Part of a small language model's weights: 23.5M parameters.
Each number is 500 + 25 x the weight over its row's rms, rounded and kept within 0 to 999. Layers, rows and columns count from 0. Numbers have three digits each. The size before them is the row's rms in percent of the matrix's.

# layer 2 MLP down (transposed), 832x320, rms 0.0823, rows 274-331, columns 160-239
099:523506485525517463502497518470487516523473539493485535515525479487467502559522445463517521493476483513508468464511469508533517520508494530492500495462457439500514477508494488504510507489520472509552495512521450466491488516524505494471464474
102:501512454509485522476480529479503481485514518508544499517471519503497511472491517502508459495475517506486502521535543479514517471516474485519527524538428454499520468523484516493529502475485477453486491498545496554506500515491500527535469542
097:513506497504504479558512555469488510529483494485531497496491515529492463543509537483499522474526515482466441489522534535503477506514503478490498491549513499482542480451533476511521467478571474490479502461496479504494473516474517513513493512
101:491499493450504465463520508513489464594498503507499567466526521540516523506468521514499481511507497527544484502527486517497505520477495503525474496491513516498497500542462529438492520500482519460519502513508489481480478477469478491482470490
105:526465497545472485454509478495476489510488423487524532514525557522473458508498503475480501518480516515484527476525479489496532561545498501491496501492525510501509466502525489476503552537502461513523507506533466460485522495528490500512473489
100:473513526488487502521537529478508517477491529498505493461490526455524489512530522494524492472503471517499509493489497497509532501484446482503490503474515546480454488491475428492486473461493497487483529489466468504463509554484513492552473523
093:493516493511524474533497447476521478486523467489484449485467498505527487506507468524511516481492504485496497533509523507531535501469447543474457541501539489464503483472510461509483461522492502541513521511536501486445539529479502484481465482
091:488478466512489513549495509477510535517458542488502492497489489495509495476509512521476526502503461501493492515482495478484503459506464480507526507536476499478493498498528559492500519530504474540488498476515533512496518451516432476475508489
103:518565521490474523527504493519478469466506471490506542504512489499474493475484518533491492500524581502446470490477457488465502495483541507522506495527524520507513506497489496496521535470517487484501489531501515465487500496446494479472548499
097:496485493512523508493483538471507465521538456528457557473520532479489498450514498496490513487517487494530516487498485504534498494519511476495511490507535512525466533497487497551494482495494498500499452546448513516455464530496478484472545544
094:514533506444511518498478495488488467525455544499507509497507500506510499458440486435515486514541507486517473486465494506551494490512507515481496489493455488488471517490494462505490529482533464474497498480486492493530464506532471486525517455
106:568470510491499512559522488490518491513501489523500462484519558482503504505476512469528492489467517468502490511518489483489459510532542527519532516457465561505516553506570543550558479512517470503463505491479458499491503538493496482508559572
101:479551555495509515497511491532470538490496523483512493492495486526517518485476526477490467493505455502531498432507520484519501488519452513496469488504517502484443518544504466541529547489471492460481458507478515481518533497532509485511493512
103:507498516500507483476500491513552469483493497493497523508492509456483552492509434504482494503504508489526545545473480501532519504516457481513492489519473492503494514484499545538468577495516475527500478503497484488509508486520553491527477534
083:493515500520494511524477509478510507477500531470489522472515470527502517529460486544539520557507528490458475516429458493513523540507459505466444516484482490482485468483505509520499524470523532534486489507489477478519486519485506499490534512
096:501482522494479499469529514452494484511512459477489524521515500490473517491537483486471500525505482478513496483507486508471493502491477479480459507496542492487498542464459521468483501473482514508514526461514496507501514539471505529486512538
103:494465528500540480518444499505510483511519583527483504491486489503505504503488508529545494480485519512527513492494481501470536492496516496510506475494505478480458545480430503489452499478458533518528487519483487518524503509472540493504521489
097:521473517486471511506554498474491521500464542495439493509497518468479530483505513463473479525476482471490498499520467474529527486496535488495516543499497478547498455473518528488499457492494503463498479513491531508550431507488561450470449476
098:470469500474493507486520532552499495485479568531514513501505528491509513470485443468486483496478508571516513502534493514449470512491527498505511447482471490536504490465518521484544494557487533498488500518475525476490502494504476505512525493
106:531484568460508487481548486509539513518507525486505508479498493493556555477437486496506522516485472547547518534532518503501493492493471515530514484504506501512527458488459469495475511504514509503500532461482535515526514553480494499462462470
100:519496533506504499547542519443450551490498488529463463467515512492499505471511508522504496497543481513454558549474517514500489509472485446484496460527465510548531549495553496498502526510498542478514514495498467514535518504497495543535470520
104:538570493486529538464472487472520512525518538487499470507531509478484530461494504474524497480519538506524544498469493501509457513549525512507547531462487542490529483488540542519497531503466480496476501481495525512522521499518499532493493528
102:458524497461462533499467512499449499518456475494472465506513522508510480525498510526507524520531495475538533472502483460493507506506500511479466495518517499475467513460492503511520461514513517470502488475513511503509496528504462508472499508
092:514512496483469485520474481488462480509491478456493541466502475498502528507546462536510530484550500502489501506529489534483473524502536490501511461480550481523434541501459456522514516517486463483519477500475484466504473488514465527526510457
098:487513520516497474521539504497501517509492451471539504518469500518504519481468532499491498527492520499522471540510507494535511474468493522525502484523501510496493551527496493463509480525484498477467514505507450508484521491500520513513500536
096:529493514529509504486526531532447505515495597495482520522525529520525493460477440492531529506502464471499537530480486485533500498499485472528503445542544483513475495465480486530468500492520496500484481477488503507480510507481479520508495534
105:459499491516477504507489474502513560504514517537480492514502455492468497480485525474529491509496505513479494494463454533464491545551506525488490479495475520519532456515505498548470491499488547489501486507483485487522487520542477512487508517
101:489531507509492500529540511510479536468506477520546515505498499485486511519512467485526507482497498518498509530492498518512492508541513496510560483540504535532478521512480481531526473441502530535511502509557506489479520471480494513504471537
096:435482463521525479502478481501517498509476523463493509511486487501465486509488484525460488517480522519502521514511508487490463519487503516514539510477484542555523517505464499479506494510546519496505482504478473482493471521504486471508508473
102:514532489549497531493525561530526499510446497511533497517527498498509485515506489530485472494524464503499526505521537492456496513506513507539506503523498513462501486494482514462544513483501507534498508528505540504478534469522509495510498483
106:510481486504518468509524532502480519473506450466483510486544487491508522527529496539496510495506481541491533527516501463479504469503490465505479509507483461485546542461537497488471490474516489484497506485498485477499438471533503495515482505
089:507508502503508531559518477489523564494509482489505507504518475471479495500497513486502511497490458504565500549499522487483483480498523493509529508456492524480490490505528506502541513477446474515512514482490494496523509499484450472502520490
102:534476527477526497542522512496462511498463473485482460522508482508470488466515547499494484536474511493536536491551534472504487515495578492539510530517496463519499512518479480505512517476478514490518490523480540520497457486465510537482514454
102:456467490520523456472507490523520510499471477527588494463576496526462492531504486469488532489506465479484499473509479497476474509480506560518536482457492492465519496514523478518516456463497464500507503542496475501454515489538450468518502461
105:507496494504487523513509476575461510523507444482493488495513552513458462518502517487503550498486494511491499580500526486458519516462523509454523499501521492517535529488486549473525539444535472504537448486489520482442501509465528468470491507
106:499510520536496518499511525541521431536522489512511482477525519472501513474445502477525460489497499491488500471516524515503527466494520499481492524467511538474453511456508527487500458508533515519535494498504515470504506490459484506492507544
101:457477457489471551473485502475511478530490486487473521490522467504499476492507503509456459540488498505496528503487501487506515543499499518541491499504516514516526533488492472469515522525489511462510513502491491495504514492459527520473475505
096:494507500496488518501486512556485534477539528480506542532518489489501506488513523528497480496474491508522540502474518496496503531516491494538536515518490549507538495590496501475476506507503525543501503460505524518520501494475540519512530485
092:465477502490472481522506510484524528475447597487520501510520495498485479517547490457507483505452510487464537531508461483437509485440492513505541483520499511474558461505477493506491457502529471532509501509504453525519510482504487536445526489
100:485490533490512486492479529456528474496519488474518523504463494506500518487488536478512464490490517491518468545502561517460484508460505489491495491493469530531508501491448488498512504468498490470500495486513488514491527475510463516483506509
102:480475546465508472565480484535522562509496459520505504496475514541483503532509470514479470475489520488510469448507492455530497517474537477487528491497475494520529482483502464481483536486477511510508517527483526479511493480515528463503496508
106:496475491505541493532497519496463519482493480471519499517505517535494484508458490492502498466518486553460486493474507537503528513534523466480486493435511504478504476545528506474525539457516516461563553547508454516478486461556465464475531485
088:495485541515478455503506471469504484505516500519498534520514487524529542504490480495542510504482471522478451464472497494518507507527471478477517479519509496506486502528507470533470536462509551480452513510516456468496530499492483471500493467
101:502485501463525562483508507537477503510526468479507537532512542453491487506532548445517472488500569483525525495508520515464487464485514468500477529472453511472473540513492524506511498495479510515539521508516479458511496527536471490483504530
093:456477503471524490476507482532448513485505405523505553505512517524483488523516529507483499473493529453494485516493502474512486512518534492529468527496519460479493509462464448516526428485504526509550488482528465496509508484508497492500504482
105:520479514508519516505464461511493490502515485510469531494502465492500486507523514500480488499469500498523502499522521472524503510496551502507464477565536463498445508480522490483503508501525554494498522486553524463469478484491507504521490521
101:505517475505523521546501486480507458508481470545439480519475474507528512476473533502494506488507476495523533504538503487493514519499487524526519526528480491527527518517491513505486525506498464473497510518508483484491492457493478463495509461
097:518515479451531482493501468488478510458501495498514497536521479481537493492497488510553498493483511521514476478454479503444500507491523481509528503466517495507534542588514517496480514515483483478458471493508457487510473513485489511495519501
098:493529456475520464522484503484491539516477484527553515495564486509461556518495519497508510497503488469511492536493499513500512523527516520502486528532514479478555490499490498525500541498483526499502489505522469462480515497496520514470493490
098:518500495479551526506464545507480508484476493470484491504426486495477461496517526509501496525508547516505499502473485516520504532520526492515504541512493523507468525446488509498512495552477462510525499515513469494503510515500491480511486517
096:509539494507499575520505509467499493484512470474510469497501484520504468491527556494495503481532490515484492467498465533508488457505511480522516506522519512522487451502505533475483470532469499508492491511515518510456517467481528478485484488
103:534496483490499528540508454483495497489474468462512522484523521459500471499509538470479558505489503498513497504495505495499454498500502488504506539438498527518517480477487492535479503483503520511567488510506488484480484498547512465436507546
106:484504502471494514542524503481456498500479490493526481481477490470519471477540524524531485521475524538479546491494528517519509496482492447531477516503469549519509523475556509542483504476480479473520475526502464500533506480482505549510492537
101:497475517493473468485501486506497503526491594538502493510470489466507495430517526514520518516502520496503499540521499556474542492484528542521521502545516501534513510428537515517486519512488505473453544514485509544462478504507518486460493499
098:541506489514540529517469503516509510498504479472525506516535543507490479534485473466511525498481482511488531520466450495541503500475516482548447534491484492524481523514477470509487425530477558500511462526522498482500498487502453459526481496
100:495521543512526495518489454511499514521498416456516519506514482505511495547459488525466480488453466468473463526496520505500545494435562494496499488489526530486532446488507519481512527493502516457478454491485492481502477478536506475524523499
099:499485498487517481531524505507485505530494542495486513495511467473507540539483528495508538490550502501540509502462499496487539534462459500489524514526520474476507511527544497558481494526514474524508527534510530476511496541444519502486507532
099:498471516481516468522506471504507495483466478539561501510513495479470481490472503464480460476485468476489532465490503508506494505494507511499492550491491521529531499487545475490497497516480507494548520507532467516520479457516467540498483525
# layer 2 MLP gate, 832x320, rms 0.0986, rows 275-332, columns 160-239
104:509486453529549499522543504471471503521523471497494487492455496492484552527509464495449524504525529475511519498490522544489458498502453515460497478526511534536514427527458501512475524519485528503505483513493489491493489507497524501506510548
098:468472478497489535482487476488506529496534477505535449557544495508522526466503485455475479516532490495459489516453508458519476508465470509525506490514485502501499501502520509521486516572492531498534518475502477483456484524475522533529524499
099:500505523505479448489509490508484508458497518491523479538502477503492461494527500528521463510508476505506465539516451486517512496507487532480521495481468508519476491459505501445488506460455496525527487482486518526516513490500522505508464500
103:487496507517530431515528487491479500521514451495517538543457485496504470503503513511452515467540509530503510534514504456500489508505467512516469475500547523542511426522543544529486516489511507514484482526467484498513519528518490512507505566
103:463510492515446485468475509502488485523524550510508448487523513525472490507477507493492478461540477499527508510498500506452496507549487456496500493510489482511517501540521491504499515520451503458518477540483529474487462484475439519498541505
094:499503489453480500525520502518525500519487467467481502502488486534480501494498538493438483462530483554522508499454512499482478469511485497496519495496459517496505475516521493510500510534492442510467509483507489460470500510510535519532480469
097:498545508478491443509511521489518497484464464502516491532516456465518505511436517493514525487489523496466453478539494509517457520509479517483445523502481478520490507538484493488507522499560553466525499463492486493505499508517533507483489541
102:506487557519537527486474494487484532463485508528459538495464467522484528483513504539472528522517501465478481498466559457469499479510502483526478504506473504520492491479527521505524513495508502530510511506543509464470498557517514468529501468
098:477561508496497529493483507496463496526463535536515519452470494496521536486516463466479497494504472490490480507490504521442499518516508543465499510508506505505457497511505461483469493508481433509496509473510435494515538483504472507480497468
102:575529501484453461505513516507531465475511513541493523553460484504534495494489519461489489583480508499468494557496499513517479515487478521505470467512504471505530491532449512482472537504510513508471545468469513480530512513516465474545518477
100:511532486504449521504480503472449481518501509493501485513562516454484515488530483513454488496506468504502481579498503502506520536516492472525487522516513510508475478562510488458504490493549495531541514493508499524499467493495548516472481486
095:536452523526492518523493477497528475489505520469512476445518520491478510462453444478497523528551518518513499499474535492465505545466477520483507540504490458501521533532433501506452469491487519512529463470454490552499471502477537480490477514
104:493476464485547494497528498522504514484493458540521541500497532487446511522519473500466519517480519471522491535528512458551485491525458494463496513491520509511533528545549534546510457519503500491502492519504517515494500451492512454539504461
103:509519464500481475462472493527508499493501493522521508495490486481544522493500520510503468503546504521496496532478493495483500524515468523512502482475478507562504527526512534490475506508513496514533485520482511502520454480514459537534454533
094:491482537529474529511506523521532475472499499480493470483484516487495506498500480497493462481418510468559481491486483545529453486494446539509492514491523504497522453572484509532523486477476528477528508522447529523535518488502443510508477511
101:490509512514511495509457480492531523499474481469497501511478524495516486476473461470487508482469500483474492515471482494525465485519512520473494490548489497497541489467536483540468434519456535517490496521458487512510507525503485516488492448
099:505521589512557467502485486531461528529440515489507473514554455531497484488542495544549514543482515532525522472535518509456490513548509507488457514471504496501520487520516513522510544488521517468513538511483524488530518524546529485493505491
100:503522519498443479501504535498491530508489462534490510525491514545478489529519482498485502518459494462500522482480485499491492489487491508549522536555484495480512473462509519520492512490493515502542503487505467484548473565508535468456454491
098:545515517506502556482491483489494536485508472483538454475501489514468531510540483495519461518504525469509520506507478465529467485519505450552497484529505494526508517509487525491489502477510482500511504482513504513506504460488496505511536525
100:506495438491513516478458488465504511516520495449467481490482515542496489495483517554504497513494505513476555520501524497503501483499471476472515472510450555531515533513518470516536491480493490489489464496510498535473520479555514514474517511
107:473451496529480496472496481512476501531527507468434497497478510487508504522522482445520488545540486499485501479537485440503546499502460468483484480510508502474507483514506531479478493514484478521522544505517518494502545521471472480506468479
102:508475508492505508490486524512520484465509452472560483514484491495532508487488489494473486542500503453483522493504490485467513520498506538465494505519499560516459502497504545567520518556490510471509479495499549526485513499480522503485485477
096:507545462552512516510520524533478528546496512498484451490514499506530455492468485492511468499518471524502488505453495466489520495491516512453566460510442473487531468515492492535559526505478467461500539497499499499565488509478512516496500489
092:520501494496528522498487467477519472473532486501490487516469512535452515498488513494495479517504474532517511505499435488488490544503479470492484524491509514516523478519515487509499530489501472491526502496475528486515505493476511498493490496
096:544456573512505477484522474489452509493510482505542450510498501508501472526527480487481467524529465502470526490545522482503514514448461504508514524531510516467503504485507497528525478528542518483525500460501502508475529478492530542546478477
098:521479475516518480519448487485496524521477536515502509481538489472520481500511478530492488512483507498442496541489476512485523536510528496473520489521497516469471441546483533483436520524518495483520491526464485492498517477534514502490520491
094:543501447524465512474493569471504435513507529518549529522516495491471514507504522580481485566503506521513491518459487517442466500465468474523463493516480512517496532509480490500493537497487501458469487520513499515505520474503497498508490505
097:531467465512533526531534513491513489515457533504516501426470521486524514467482466479528504508498490469493517481460488507531516494489475520510476485493468494547492480496525492504499467465503450531481473513522484501500519482541459535488507487
108:528531524513465531512479509513513497554554508499507462526480516546509499484476506451492515537469504483504530482493467503465494504452485465499522506492499493520505520525534525470481471472496502498493534443524464488497502498495553486509501511
106:484477520516474508490478452455517458516504513535507570489487466484502510517494510522483510501511502500512511539452500519473514540520470531492501470490531494478534534520502505537521483508492506554470510502519501486521488528461471484517534504
092:539497503522532435490496519520512424525484517465480496516510521515511452538499541509493476524458511492501507505508476524532488522465505525480472464539488522506473507532522469498437486511504468487512530507501498518506508552525496493514515480
100:514471476509471536474515519508479480535488439480511567469455553490479534495469474482527503483486499538508466508493572529483463525515488473500472488520490470478536494481500518518484538556515476566491534489516505487505519505538496480510484491
102:508452497483515489500540501515506496477469525510437489483519497481518534494497538530492468511435524495519489508490482528542507487486440472540493525487491509506507496459506520483488507501465468451538477488513511495489464510533523486462477490
099:506499479507498514482489477501524523483465500512512474505528521470528533500543482498516471517482464523516511522495461534448503517507564497484469541474507530520507518485467468530512516453508518537500530465482503537494526476467533520521502482
095:503468482502492489496551494484514512455513481517450460542489515510532512522517480515455501499475502487456537507506539537501512539517500518468547486488506511510475538549511497506448524495507460546539461498502474539511487495503501487503505530
107:509548568477482430489498512498511523476516522507515575496469538527477527539470497512507529494458514528456471505542492511517525536469485496496500480467499512519487499496520521501508472499501500539511474465503516502500478549498502463511487518
107:555538525494522495500481489508479490555513456463487523502501465482495479510467480501513506467558524514461485502483494453480531519496503481508482468529489529475521487521474509522512515476538493508510447473549496511509500488491554545502467464
094:498493502446522521473547507535490489457465487479452478547504519509522461488510498485464493495457516506494507511462524483506521487551490549472495525499483459539522535498475512523503502503482490529516506511454493514512525456524462514472486500
101:519506461499477495528508496514489497524498489515466524510536531495500512482510482469507506528478513493480534490512526524486517487528491502506475528423503476452496490502516466521525485487478488507502498510517518516509556472502490497519464519
097:502481506501523487500509491512471512481471530518512480514480481489483476477526492494518516489484523511458521469508513447486504543501522505491461477513483522479521517555469454514547468492499498497486512485520515474482460501477514482510439472
098:482478477518533474500503508492469499515523544515493502522481478479510506501500496485478517479509502509509482527510505499514508507520501490500518484527522520448509444489493483496481508515480519451508479512527503477535469517497554503508463537
097:475511514497530473492484482492478528497522510441443489454529507511554499548484494486503500523461522530480520495519479505468477497496457464484527451472516499548501511494506488533492524497488544501507501510517534492470466511526507487517525497
101:506499502513542473452455518540480510476509488531512495473487482515502541518476495526550496538487506519478470520534453520497491495470519506460491493522465511532491505487513530472501497476515484497469507506493508491462472515472510537472500526
101:526535501531534533500508467555528481478487474507473462523468514503519499519466528475458461496521518475546498424505490505490481483475530523479526489524526520544491511484544516478480535505505511481517466503527524494531503473515503490506483522
103:481533487458505478477510546491519478467501486495483517475495497477475480533543487500544502506502459509522519475509492505549428469525533521514478517432511502493487501513545480544518468530504470514499507488495504490476525481538528521503478468
099:494532512483459481481525507512531518478497504462507530530508509500489514565478511538545467475519503525490498514503465554499501523504528513495509512494465469486498493489450507503517548463483528504479496511508496476544495490466506520486504504
095:460491485514495491484451487500485489572509495510437539501515501503488534469491476570505503465513456480518497495498493506505514521510482493505543510513544514515544508502507470504523488470498555492469514508538502505547490482499451539512481483
092:502533479483515504492450526469450529529501500499516502498466522502496516509529506497511488498522500529518492480494487507515469508478487493487507510482512486505531554535580485442550461468499506506511513509487503489484534527504482468477514478
102:476523499503501513516508515517512477477542531499512466496517536446570462492479503470536503500506508550526497489502454487501543506490495486458473513475524468544500472504535515498533510503498464506559487502547508525515522484506498469525496499
100:534492492502484489481472507478492512480514481553519487529495535475473538493509522496504491481474537550463502523534517497544531501484501512516453498501509470508517489482456506461495435514534529513510503502464463472499505499509518507552476498
114:492516509511482524483507436501513500470518581541483480532556481475537533468511481445495498511498528534498532513489475491464500484485487497501534462508497537554507545474486541465436484529511478532512480463525518469473479531509481481507523478
103:495506492523527463517546563525496479546537492540479491514552508481489488498493519525535508496553512487545455524511513490494496524528529504500477507545480481540515516514524518507455525519469497504495516518516521482481518518503516488524467486
094:489509495479509501468522511472485506496500505505491542508488535497470503543477486481486535434501486497519512505448482507499512470524509532458550491490503510520454528512508460466534499481463526524526481513488546516451516485538501485490485494
097:503478532439469473469509491494547474475518542532456528484472519508469519464513510450460489492478509508515479514499500520494461558558481472463511519512533534557543510489491517525532554540492512532517539510528476488484494502510482479519496495
105:488509433535491531513482500503521475513478497483462464475510506475457511498483469512493477534502516532533498564490475502510474502473491491523516438483485478496489506479470483444496486502484501494515481479511564496464532583462486491518507488
100:488498537499499506512493501506522495527540535521494551519464493537517538527538523533504538505519514517512516455491521508525503490479501518475535523500482483486490522546494500501532493513495518473504526503533496479470507533504500498464457477
105:471538484489505476526506499546509520443497506479468503499490492516488515492497508542508520463470494485523501515477477483477488525476539503533492456461511524497466503487514529561502463491487540490467588517487520530508512491481486469496488450
100:508502491511505518549479497498496502535547466506482475503507500480523472487522504514509554525497499535561514488498554504458493490526477507472505457446518519483489524527534488527513535530512510484531476488521502473482522472484483466473506494
# layer 2 MLP up, 832x320, rms 0.0982, rows 275-331, columns 160-239
105:522493522471452528499439510468512480464521482483561518513490494482527480523501564527531471471479476475498481504508516500473508481516477506463464531494496508473498496505508484547491517412522498494505535497557547509518475495491505495487479492
098:502482514501506517509473474514551475494555478540504477482471533491463515476519463511526521510492511496505519536490540506489493559520496478504533455533517542455516507513533491535512499504536482460494498499470474499493473509515464507495497554
096:505545513499502464528515477491479490482443477473476522452468480489462486568485469523495479496501487508511521497530479519546504497483498510502495483494531546497490514489529475531488506501490499461482491483484520505533522500564498500533505485
100:544490489534542503526472511497533460493458522471536524497512512467519476515495510497526496507472530528501519496492529498485512483499494510490484491468500520508506500501522483514514524501520506510542482490517490534490502483522499562475509533
095:465502481512465486487495513506511469502489474509523470486527490509514480495493496514500496475519450479491487506527551522488466537488489421499474491434483554492499550508498476481500507523521519463498510535551534534499477508481479505517516471
094:538507515461511497457542479527514508512489535503532494495510481513509494462524512535506494546451515470518505507522514518527545527484517520479508538558569475503502542458450494535465516496453483491493495502496488485488471515486544533461509530
098:500554474519497465484495481441526486527501514474483522518511559507533531509464528506478528534516489505506473467484500520510502501478465495516537491505533492531501497466537494516448505530544493482532489501487478479480474505481489470499518464
108:487517524527509508501513509494475483486493503485490486517506509454504511513510499494503528532528490473480479468508512494478502502466494553579505500494459531551508525490493500533537505487504502515552495504518543497503473513487486517480519501
099:503437487515476486533460511476466454530546503450461498512463476548458491490502491541487458484473494521503506525484514492508487501520505488480497526501494484501486490502473454530457529494515512500411503499522548491479535505495497538495520517
102:526489493431536495501483532479427461496494541563484492507491476507481480473492538504454532465515513503495521525481531508478500524509475550504529495494506524516504537479495504470499503489487515500528509525458469486515525512513477486519486495
101:484524504516540524540489462552534533503514515538502467511479472537522503489480471536552477497498490524514517493490492499494490553508523496497551504471511507554509550530486507515476511470488464503507484493507515472490515495452498570478508516
102:517511542474509512478516527514476500493490466525495499501541462560509500516513510487508470533497485507516518473539498491484510513491475529504519495488536470509491513492497470506540487462482480508537481465503494507518495496522496550499489493
102:506493537488529574527488517530512531443503509454533463485520513480522525528506498525491491526485538542483491536486530463475508496500488540479511502500520484487499531503452528526463510505494488518491489512544565486479472503509489524511472509
094:469488495438517485471502492479546520500429466474445517516537537503492528497554459491494502483494511538514534492469517489475502486517453499493515480520537500478521514481467496510496547497532469483489517475476511518463490477489504477479504519
097:498487502487421484478472519472477520511483451487502516506490452506475526501580480522493482507466479438495511501470521503529519498515539500495536493506560500515525558535495520517531487506472496490486491499511470498531517557481479487483512495
100:540486495507497541494491493479449521553451468498550495526484510503530505527477504544503523517528479490487473507465473456523508500482496505507516515516517491522507551464455492518494518494428480534518508482489460519506521516520549464529527506
098:512494492467495497505482448556511543540507479477518494483478515498498483502504494523502521485520485446516497526510515507512462461495472507479491508500496489482520484561559500495501471513506537531512527496528532475509503484540509524494514480
096:500488488523527496471504511538484512487440516525499502508501481481519527456534528468520514509541500510497479503523510490459535502499518514464490468494542524468507516479468508447545474530501532503514505545512519516496542473507555489505487518
104:543477443474500487522501535474499460484498458456457463461499532511506518518511511526482540493506494541523507526450482527492480498466501528504493471499480484480498462510473504492532509529504463491540470498512500497503524479456472491541505489
103:504523507493495562490489527527477529522515483519507485527524532473465522469490510529457480521491476525520547499482480502496548496514503478497489480505504502446469522489525474498466490451510540525511525546505469526532527494450495491483485507
100:550517503544559482511511513561478504489547501517474532534507511508520445488487497498502518509452485479489534518517481531519474474459498495499486448459488536512476494486517511484518464474481511488501496480527515520505535497491479494579507476
100:504512494541568473498473476532527477472477494510511516548514453510501475518498508531496467484487484471479504523504501510549522486484520508502567481518523519547542463516509531515522483485436497495500509512491503577537468485484504513503524456
100:515544518554481536550507467517497507498503493455533496478471456540523485471474466542500524487542496540520539468475505523500477482511508539474525485498523473501504451457468478495516472496520473462513504490448479525557448525527508490513529453
101:474473471515509492476480495464465531531502484546488484509513478479493499505508506511507500474514450504502477436480496499503507502499482517438520496480470514466490510492480502490507499461484472539522531507557456470432435484479499512530507506
098:500512500496469487512498489525492510459520530474469516525438496489494505516466517480506508510456497521483459478466473567486483474456539486486544481470478502522500489543481508555491529479512488523506501510538495478533445446492514483468492516
107:519505505505536528515480475471477451537535507461478495488520512483519499527532533507538510497489484513516474513486492497458505522471562519481520482524515494496514465540513545486475539514484498537521467503469507503470485513486531487537502491
102:503476550500489511482469492543518504515486508488523480517506474447527504528505479503456546504464502471509520490509509465526485479475482517503502485510500473509536500539512534509511513460534561530474494469509511501486459501468512516522521510
099:458525521460473467481457446471478500503517463495496498520482476497445482515479540517491519502554447508549477489457474533519498526491504521473507517494489457478513514478486514437503517531504483491528517494456501501482495525522525495482503501
098:534480534510538490530484486498495484520477498519520517516467495500504523493505508542523536503533522524497493505547546446485505511507500550496501550514521490489492531512492516500535476490514476452488451544499491479519501485496546487495527504
101:553485505467515468537512500506520492504494486496499500528496530471503506522551498456540522513476504514506527481485502536513486497463447514523491496483518506479502497492500507482504509498536506560520510505510467505509515516482498457459491512
097:439468477542505478493504505538545494476521497533523536439507508518512536466514509518534526463485497514475451502468492518481520513489464499500543450463507505507471458530499523514548507500512468522471517483505499465519460450504470471536461510
092:521452511536525492479484514511514495485488427490495512479473536474472551490479482506509520526469553496500472510488533480502490501498488485504470519519519499499530513500488509467503495487472519542480511528494543528522532478488484511524510527
103:524503507485526477485466520505505478467519522441504474479516493488538478491525476521493495520507522530558515492540457454471488477500548470489448496533520504514532504511471498528527512468497503504510496501489496527490487509515500527494482472
104:515499482463496497546504518507479496513499525421493512488484486497533480504501505514487547526532496472491474552482486475518466536487487503469482479504503527515500507517522521501474509507533469547507466544510444464481478492509509496511515536
101:494522524505514474534490491523520481545537501505512463469472546509516505518508469509504531483555533525464523482505485574513526494491534533496478498496512516469448512529512491496484474543502446523560485496496524504517482548526487462465523517
097:511519516475563498499524512476453470509508483545509503516443468497500478512515531504486491513497458532493492475511536528495492507487494488492496455493511517503505544466479497484461496560533514491509552501541511508599488508434478517539504479
096:473508513465480465533538530490487478509526529503484460512498543557492549486546539508515517554496497490522505497536490523524499498539497513516519474503565470493513519516497501521497501504501465502501515503517484499491500450510488526476564496
104:465504558500513492537464512490506514493505527550546508500488497541481491520484496483499526494474538494494506503518541487497452531465504507521517489469491512491529457505511527540508443542512473484507502506495436476532490487534497519541503496
103:447482516510509518499469522471573477527483502523530545484494520524531464520518526454519501498506494513512567525463509519555522498488507508498527478515534523470447562471475519494467526504514481502551518503467471486475478487507504512452504487
099:489522486493489479470602491479497522469504494508517517493483510517530500488523532488463541506564479491495497463493457489519512507515489505504523492504495467505492498474480495453541514500494520515498495480550487535516498486466462469458510481
102:523509541516564432484512504500495550476501537468452526506480494494535540466477525545532519498510555499506490498530527512465521534509479494515517485468496513537472534517481548525505533435483510501504520533497476552550483498506495489486503484
097:510490498469552494512529475512525510530494519462511490490505497476511514518522445476502514509458512495513475497474511460499557511472525510473513468500534437533510528494470472460473501474491483504476488491512538497498470524501552478489508496
104:471498492471533500488456536472506501517494453493483497505523515499484449487491491478501490471488471479447481521485480472510453523502482496493510538498490530507523504463531465481536464510509535515497516509492524570500513491497544486485478485
099:477465474489476461524508489470490498517496494473516466523485462466512532466501501492468489521468466519485501447476521512514490496488493469462556471489524510444495504490466509488486500511503469533446433501470513514481513489493490471555455498
104:482485468462467479519465534521464523499555519528506522510500505504502495473487515488484498557464514528516478507505501461518520461463528478530478512510526465522514461473463506495531511534453520477498500467521522537500514492474512542534506529
100:493496516511476502541538481527464499495485528461487522529544496514472450516529525484479528465476522495536499437476531498466513500519491539520475522482518491460492528527494479484480500518473529475465492496493486512453456492487521508484497472
098:478498524452522534493483508454517478460497547483471499480487503510508476509464480492547493495490510475485500545483490465526461494487503470516483513493460454526534503497485536476478479502486533489468503520474505452450489575488506514511483524
090:468536512432502493487501508517533515477482532489532506508510512514468512493508501503545536450526521480501501510521465497507489466483508549499547499489469492506500516529498473499502513507479496464489485504545477481504483479509533477472461486
098:552486522485516514499496529545472492481467468508464478509492508528489530493518494530485502526505488486481511493476489527501510501470468473503507533489466513477503425500451480506498479464502450521493517490515524496572509504544438508517523519
095:524525501487506493518498495483481507547483492533453513532545494458528529537492490509515509476484468456508543515498488448489485498513513506468448541481521541478504520513501485513513493473489458499467503470503477495452523496550541482467465479
123:497481483503502536494492495479476523481507546484494517495532513483460513501536546484484474505507531495469520485500525516483493480505486525489497471472538512510496518480472494498481499518509511508537478506502486491495490480512466489450525514
106:540511514472465506447519523494445528494495513486489487494513514494506480447514508481505515505488485515517516513496516470512486485531478488509502494498480501479559492506526531498485469501487480513526492549503478522572496509522508479495496487
104:487499494538507471539468471491507485455494494532523476507499502527467531438492511521510494486504536493480540532537504516516457524485525490513521521479521523459489516516472504508490541525499502460461452480481494509493497525455518489523499528
102:484508526509482535485506487496506496512536513519469504491528533489469542484446502459500476515479507471538501527488494510507485497520505500517513512484543534508507499494534442505519460464493510569542532534529460503491472505493476468557482495
102:491503503455502510509519473486510530525502457510541506445512436537501499492491456489514508540492497463498484489475531481548495502486487493477506486503552475528529508468492475510487504499529529482468517527498500479496509430487552497488539525
099:491513503499498457492468521497483478531512531501491499497484471505489486477520501527509506497539506509480508555483530472526484527532492457469463498513526525498527517517538488487496527509511489470495477466490516443483491477491485475500502498
099:507530491475549464510521524509487500499491537526486481500467479508495517522527468497497495483457523508535491502467524519492483520440492506522479485503518479488524492468505529517530501505490463458520543483470480483486484511503496502523495481